config.toml
n_layer = 13
d_model = 128
n_head = 4
n_kv_head = 4
head_dim = 32
d_mlp = 512
vocab_size = 8192
activation = "gelu"
norm = "layernorm"
norm_place = "pre"
norm_eps = 1e-05
positions = "rope"
rope_base = 10000.0
rope_fraction = 0.25
qk_norm = false
attn_scale = 0.177
bias = "all"
tie_embeddings = false
parallel_block = true
extras = ["capped logits"]
init = "orth"
init_std_qkv = 0.0658
init_std_o = 0.0
init_std_up = 0.0658
init_std_down = 0.0
optimizer = "soap_variant"
lr = 0.00845
beta1 = 0.95
beta2 = 0.99
weight_decay = 0.057
lr_head = 0.00984
grad_clip = 1.0
warmup_steps = 200
schedule = "wsd"
decay_fraction = 0.844
decay_shape = "linear"
final_lr_fraction = 0.05
batch_tokens = 65536
seq_len = 512
doc_mask = false
train_tokens = 231500000
steps = 3533
dataset = "wikipedia_en"
Each number is 128 + 32 x the weight over the matrix's rms, rounded and kept within 0 to 255. Layers, rows and columns count from 0.

# layer 10 MLP up, 512x128, rms 0.254, rows 459-511, columns 0-63
[[ 83 158 167 106  58 109 141 173 120 110 151 127 113 123 113  99  61 128  55 134 127 120 130 144 139 132 126 114 140 124 125  90 131 122 134  88 115 165 124 178 135 103 140 160 117 107 101 146 141 152 136 158 180 146 137  97 127 133 170 160  91  41 155 116]
 [115 103 115 122 110 140 104 110  80 121  73 108  93 157 168 194 153 148 133 144 158 146 106 160 118 109 182 142 147  82 126  58 125 121 161  97  85 109 146 178  68  80 154 138 158 106 147 148 108 128  73 146 146  88 133 146 116 167 186 123 174  94  92 102]
 [ 46 143 133 116  71 145 127 142  95 130 127 160 147 165 123  66  59 156 159 191 106  87  80 135 147 135 129 152  91  96 111 126 176 113 146  77 137 127 138 137 122 112 114 189 146 141 139 134 195 186 132 119 127 125  77 129 109  87 121 111  85 135 119 164]
 [123  99 177 128 144 184 224 158 119 128 110 145 111 215 143 105 112 141 108 157 110 152 145  92 114 122 106 121 138 128 142  76 158 129  81  71  60 158 171 185 143 118 179 124 128  77 101 122 156  42 115 135 109 121 120 110  87 104  82 153  89  68 141 141]
 [120 139 148 125  75 133 103 127 177 159 124 137 102 110 144  99 117  46 138 137 153  92 118  77 149 106  89  58 157 108 172  81 119 155 104 149 164 176 153 155 101 193 112 190 221 118 123  92  77 104 137 100 135 110 160 123 159 120 127 153 126  83 107 110]
 [179 110 143 137 125 155 119 126  99 140 122 168 112  60 111  51 146 121  79 184  98 215 100 205  98 151  98 139 164 154 126 115 107 160 135 158  55 166 149 161  99 171 108  97 106 142 104 146 131 167 151 107  92 170 125 146 100 117  23 152  98 179 156  86]
 [146 202 134 217 108 137 135 168 108 106 135 148 131 178 134 125 174 122 137 168 193 107 158 136  93 138 107 117  92 196  79 121 113 154  74 126 187 141 133 141 119 135 168 107 127 120 108 126  54  84 102 178 146  96 142 152  44 121  85  76 129 122 141  84]
 [126 130 137 133  49  88 188 120 118 112  89  65  89 105  98 144 181 131 138 109 183 116 144  99 147  78 134  97 182 109 151  67 111  75 138 109 127  98 101 160 109 182  55 133 102 115 120 197 164 125  59 148 119 143 136 158 129 171 124 158 119 146 156 129]
 [159  30  91 123 119 118 157 154  66 124  98 184 146 116  96  89 115  94  90 138  66 150 116 106 189 132 147 123 125 111  92 163 130  73 106 100 106  90  70  96 107 172 130 124 119 171 191 139 154 125 145 164 224 132 138 199 150 151 100  70 111 106 120 154]
 [ 73 130  93 133  74 131 150 141 121 147 136 183 136 137  75 135  97 131  90  77 153 109  96 104 104 115 168 143 116 201 116 114  97  89  80 114 184 100 120 166 125 119 156 144 151 116 148 154 135 108 101 144 184 104  81  84 131 162 108 158 146  77 121 162]
 [105 137 178  57  60 139 127 126 165 134 135 102 131 103 138 132 112 119  62 165 186 113 141 145 171 108 144 159 131 130 143 174 199 135 113 142  88 129 100 132 118 176 138 168 113 103 130  93  97 123 157  96  80  97 136  72 139  84 176 100 138  66 172 135]
 [164 197  68 102 108  27  98 105 164 132 114 112 125 169 132 104 105 122  84 134 131 136 105  95 119  87 152 136 112 162 183  91 145 143 117 147 142  90 152 154  88 176  51 107 114 118 129 120 169  80  93 165 141 107 143 171 126 130 132 175 130 138 149 110]
 [137 138 146 113 106 101  72 125 119 179 110 113 136 103  73 170 121 100 126 127 112 160 101 125  88 202 126  98 112 157 139 100 123 106  57 163 114 196  80 137 147 113 190 194 171 129  90 141 101 100 127 157 135 203 165 184 160 189 126 152 152 152 108 148]
 [138 113 122 153 133 157 148 112 174 143  97 109 148 139 164 114  80  23 185 101 182 145 157 146 113  84 129 131 108  70 135 133  69 142 138 181  77  89  76 159 112 105 128 137  99 111 160  76 145 101 133 170 102 112 161 167 172 120 149 148 123 164  80 144]
 [134  86 107 157 111 101 112 211 167  99 127 131 178 130 168 133 134 144  85  94 119 138 133 150 127 114 162 123 148 117 144 103  87 150 121 101 188 143 114 147 121 142 167 155 201 119  88 146 172 116 176 189 128 149 142 148 182 133 103 142 102  84 124 137]
 [ 77 125 114 176 141  77 121  74 110 120  72 118 168 151 159 107  76 128  81 125  87  98 186 143 157 162 166  86 154 160 101 101 105 126  65 122 189 184 119 161 101 160 118 147 107 129 134  89 117 147 108 123 112 120 114 128  82  89  72 103  79  84 152  85]
 [ 79 132  99 139  79 126  83 124 120 195 162 124 133 135 114 156  91 140 102 143 154 111 154 204 148 116 100 125 136 120 187  40 114  61 161 139 113 168  49 127 137 149 118 137 159 117 131 130  78 136 139 190  99  75 129  75  80 132 162 155 108 102 121  97]
 [141 184 105 168  96 127 171 125  75 143 147 149 137 120  92 149  86 185 122 116 122 115 104 120 141 118 114 125 106 156 224 102  79 108 136 196 111 168  87 114 140 175  65 153 125 152 198 114 117  93 159 133  71 107 130  73 127  94 132  98 139 153 147 171]
 [150 143  83  87 137 129  92 102 116 115 151 128 141 116  89 123 145 146 157 117 151 106 168 110 162  61 126 135  18 139  71 113 109  69 110 107  87 149 149 144 114 157 101 156 157 142 157 171 163  86 128 160 133 134 115  81 128 150 150 142 124 114 128 166]
 [115 112 154 163 122 201 103 178 206 128 111 157 162 147 167 103 113 162 126 113  81 119  98 223 110 116 144 184 101 124 160  79  69 127  81 143 114 137 100 157 145  92 146 105  91 108 100 123 106 110 143 158 137 146  88 156  99 133 155 112 167  77 114 126]
 [108 121 107 183 153 136 126 196 149 113 154 141  97 141 133 124 133 218 169 129 128 194  59  89 129  55 100 142 107 117 128 129 139 147 106 127  41 129 118 151 115 141 106 124 192 145 166 164  98 109 128  97 105 123 136  83 111 150 133 162 153 110 120 138]
 [ 72 134 112  95  68 187 116 148 131 149 158 164 107 102 106 139  88 162 167 109 149 147 111 104 135 175  53  94  41 127 127  88  84 128  91 129 119 185 134 147 136 130 116 114 129 141 112 141 110 103 156 124  99 160 152 154  77 131 158 148 121 177 187 105]
 [137  97 149 114 168 136 128 146 125 157 160 223 124 181 110 165 147 117 191 140 183 160 130  99 148 159  92 108 175 171 155 175  95 133  72 109 126 161 105 147  86  70 150  75 158 111 120 141 142 155 167 131 100 114 159 102 102  88 150 145 147 155 116  58]
 [102 135 139  96 170 162 156 113 135 144  86  85 135 136 127 136 145 152 177 128 138 154  72 112  39 138 114 141 108 143  93 112 124 141 174 112 115 128 107 113 187  64  97 143 146  66 176 146 109 157 104  79 202  62 107  88 113 110  78  95 112 120 160 135]
 [177 130  92 168 109 150  82 101 133 138 145 107 108 106 148 112  92 113 122 103 178 107 126  83 123 134 142 127 106  85 101  62 159 122 103 108 194 187 125 153 115 140 118 103 132 118 164 189 152 157 188 101 141 194 194 128 126 168 109 150 150 113 134 170]
 [146 170 128  99 126 116 113  71  94 147 143 131 142 171 169 133 125 121 148 147  94 113 105 110  88 121 175 177  86 133  51 116 125  94 133 141 202  87 135  72  97  87 142 114 112  87 116 160 102 121 138  95 110  91 129  80 180 176 116 129 152 125 160 129]
 [124 187  83 126 135 107 179 156 111 113 101 133 109 109 126 178 173  84 104  64  91 192 132 165 162 111 130 138  74 109 149 140 129 161 135  45 140 150 110  94 159 107 126 118 153 136 162 107 131 156  98 139 123 165 133 120 169 132 104 158 127 135 146 143]
 [ 96 169 172  74 165 100 137 143 120  78  70  79 162 124 152  52 102 205 116 153 170 176 112 183 104 150 172 170 136 168 161  76 151  82 122 136 166  93 132 100 170 109 157 150  95 126 105 118 119 150  85  96 170 124 150 110 119 122  92  97 144 183 132 122]
 [100  74  82 169 159 188  89  69  91 136 164  72 138 127 133 139 108 136 110 140 159 127 191  90 102 113 121 112 131  66 138 131 164 137 102 130 144 139 191 139 128 106 120 137 158  82 101 101 145 109 190 136 135 114 127 115  86 168  88 139  64 137 179 156]
 [149 216 146  64 159 183  83 150 156 158  97 131 105  98 158 125 118 152 135 113 126  97 134 166 164 145 114 100  96  69 125 140 141 142 157 217  75 130 154 106 163 125 127 153 167  89  85 135 120  97 141 107  96 164 104 108 139 119 125 194 170 144  98 136]
 [126 123  74 115 139 106 153  83  91 136 156 158 143 111 116 231 117  96 134 103 147  79 125 159 128 111  98 120 167  94  66  99 139 169  94 124 150 141  95 120 134  96 197 136  85 136 143 191 186 125 128 154 160 151 158  85  99 122 130 138 142 129 106 100]
 [153 136 170 140 133  98 139  87 149 123 125 167 130 125 105 115 137 104 129 163 131 230 101  77 151 140 103  61 132 103 147 131 123 149 144  94  98  79 124 116 161 169 170  50 152  59 181  91 106 203  97 123 133 126 148  91 115 102 142 177 184 106  57 166]
 [154 132 104 148  97  60 118 203 102 175  75 153  74 160 129 137 116 142 162 140  77 134 121 132 188 155 145 159 104 100 124  38 159 109 162 158 135 169  78 150 144 167 164  89 128 140 108  88 112 164 179 165 158 121 123 118 186 193 146  90 109  71 127 101]
 [107 111 149 162 129 175 112  97  64 115 142 188 102 181 171 140 166 119 101 103 118 116 101 174 112  98 123 138 169 164 126 106 145 151 133 129 100 107 144 108 112 154 118 169 172 128 156 140 128 129 108  77 120 151 176 154 188 202  96 140 126 102 111 133]
 [148 120 154 134 139 103 170 107 165 143 101 128 135 112 113  77 124 114 173 159 101 119 157 133  91  66 121 138 159 149  93 118 159  98 147 158 171  98 125 140 153  92  73 114 111 136 173 101 131 105 114 140 105 122 109 139 107 141 100 171 112 143 100 196]
 [146 125  98 127  81 126 137 130  81 136 176 136 109 127 141 207 133  76  96 168 141 144 130 113 152 158 108 127  83 143 120 143 104 124 127 104 128 120 136 131  69 168 155 184 170  62 179 101 114 123 108 155 188 145  82 151 155 116 142 131  80 119 108  67]
 [108 157 124 169  73 190 138 170 127 133 120 118 114 127  88 153 155  98  74 142 119 107 140 213  92 143 157 103 121 119 150 109 134 129 134 196 122 137  99 161  74 129  88 193 180 168  57  80 152 151 172 157 161 101 149 119 131  93 102 164  64 185 163  82]
 [150 130 112  98  98 105  84 107 165  99 115 218 126 175 155  88 184 142 114 173 164 112 162 135 105 115 119 119 124 141 116 146 205 140 116 163 119  94 116 106  54 125  84 108 169 122 100 129 150 150  95 189 169  99  74 186 150 109 149 152 111  75 160 122]
 [101 120 128 137 152 158 152 207 117 128 133 139  84  97 173 105 112 126 111 120 160 143 138 183 151 112 127  95 145  98 156 161 120 142 108 202 152  77 136 140  93  66 158 164 125 137 135 131 134 135 145 152 134  79  92 130 146 142 123 168 150  58  76  97]
 [155 131 108 142 136 119 188 137  87 105 122  73 183 118 149 179 155 152  43 122 134 184 153 124 132 129 167  97 153 145 122 104 120  99 179 162 155 166 111 100 115 128  92 159 116 146 129  94 127 126 171 190 143 126 131 167 133  72 122 147  90 134 102 150]
 [131 138 107 110 112 150 135 142 169  73 157 145 134 128 139 107 110 137 178 136 101 151 157 182 159 148  80 115  78 125 161 149 124  99 125 111 133 122 110 115 130 128  88 182 116 171 131  64 113 126 198 128 132  57 134  60 122 161 186 155  67 117  87 144]
 [149  94  83 103 144 131 135 125  82 116 132 123 108 126 138 122 132 127  73 117 155 116 168 149  89 131 142 136 156 148 122 191  87 119 123 105 188  82 135 141 176 156 201 172 100 124 164 154 134 107 125  98 132 132 181 137 127 108 134 103 179  34 156 143]
 [143 119 110 200 129 138 181 160 137 177 122 134 168 106 116  86  85 110 120 158 145 133  88 129 111 184 150 107 109 115 179  95 133  95 158 161 137 115 158 132 138 137 107 132 141 164 158  92 148 138 130 137  86 102 108  93 116 186 131 107 142 140  61 233]
 [100 158  81  72 121  98 155 133 110 134 116 193  95 135 141 108 153 118 199 148 142  75  94 130 107 172  89 128 126  99 145  98 146 134 171  93 136 116 166  81 147 125 131 104 144 147 118 140 123 144 160 127 138 123 161 134 120 146 101 135 111 145  91  79]
 [116 151 149 149  83  88  98 103 143 122 110  88 164 157 105 137 119 119 127  83 105  80 129  99 141 122 106  97 108 165  91 101  77  98 110 151 105  94 113 140 125 162  97  98 138 134 146 120 140 155 131 182 124  82 170 124 158 139 119 151 157 142 164  82]
 [142 157  84 191  96 111 148 197 140  89 144 138 135 169 142  94 170 135 123  98 149 150 102 133 112 131 122 135 190 156 138  82 154 128 137 153 126 123  93  83 177  98 144 148 146 109  65 190 151 117 160 144 139 188  99 136 166 147 183 127 122 124 138 107]
 [143  97 142 101 115 154 120 114 170 160  99 174 152 153 100 121 163 162 127  96 176 224 120 116 146 143 106 132  97 171 118 135 131  64  99 127 168 106 109 123 114 112 125 140 117 153 189 140 128 125 161 136 158 113 163  73 145 152 119 149 117 116  38 148]
 [ 94  41 110 136 106 148 132 150  76 133 159 116 155 114 156  81 119 182 140 162 107 157 151 137 144 138 142 172  93 100 122 157  76 119 130 132 128 163 131 172  91  99 119  92 183 117 104  25  96 150 136 133 112  95 104 188 129 116  96  98 165  95 109 118]
 [120 122 165 122  68 143 121  99 140 137  64  61 136 141 143 134  95 151 100 101  36 123 117 118  80 159  94 128 158 140 112 160 157 102 109 128  69 111  38 153 129 100 111 172  71 144 116 131  89 101 123 170 138 119 172  76 133 104 169 186 151 109 151 149]
 [177 174 119  95 154  94 143 129  82 103  80 155 129 134 100 176 137 128  80 126  91 150 175  92 134 101 147 111 156 130 141 108 126  63  54 135 123  80  77 161 142 158 130 167 144 119 165 103 107 127 133  79 110  81 141 125 103 155 121 167 174 176 161  86]
 [158 140 169 126  97  84 136 149 141 160 152  77 174 105  89 128 140 117 139 121 107 122 143 133 181 138  81 122  62  43 155 135 100 118 222  78  63 129 169 114 157  91 180  91 139  83  94 108 137 119 131 106 108 147 152 154 133 175 136 196 184  19 158 149]
 [113 155 111 157  57 140 124 163 106 140 103 119 183 159  89  99  98 151 147 170 135 133 154 127 177 163 101 149 169 140 112 170 161  64 100 110 180  90  47 176  99 136 163  52 117 146 102  98 106 115  75 119 134 149 125 101  98 169 142  99 158  61 162 112]
 [125 122 111 105 150 110 122 159 110 145 137 109 107 120 140 134 165 151 148 115 141 145 139 161 178 120  72  63 185 176  71  85  87  76 104 203 138 157  80 103 127 142 139 146 163  66 197  92 142 147 133  89  68 141 132 106 155 138 135 111 107 142 139 139]]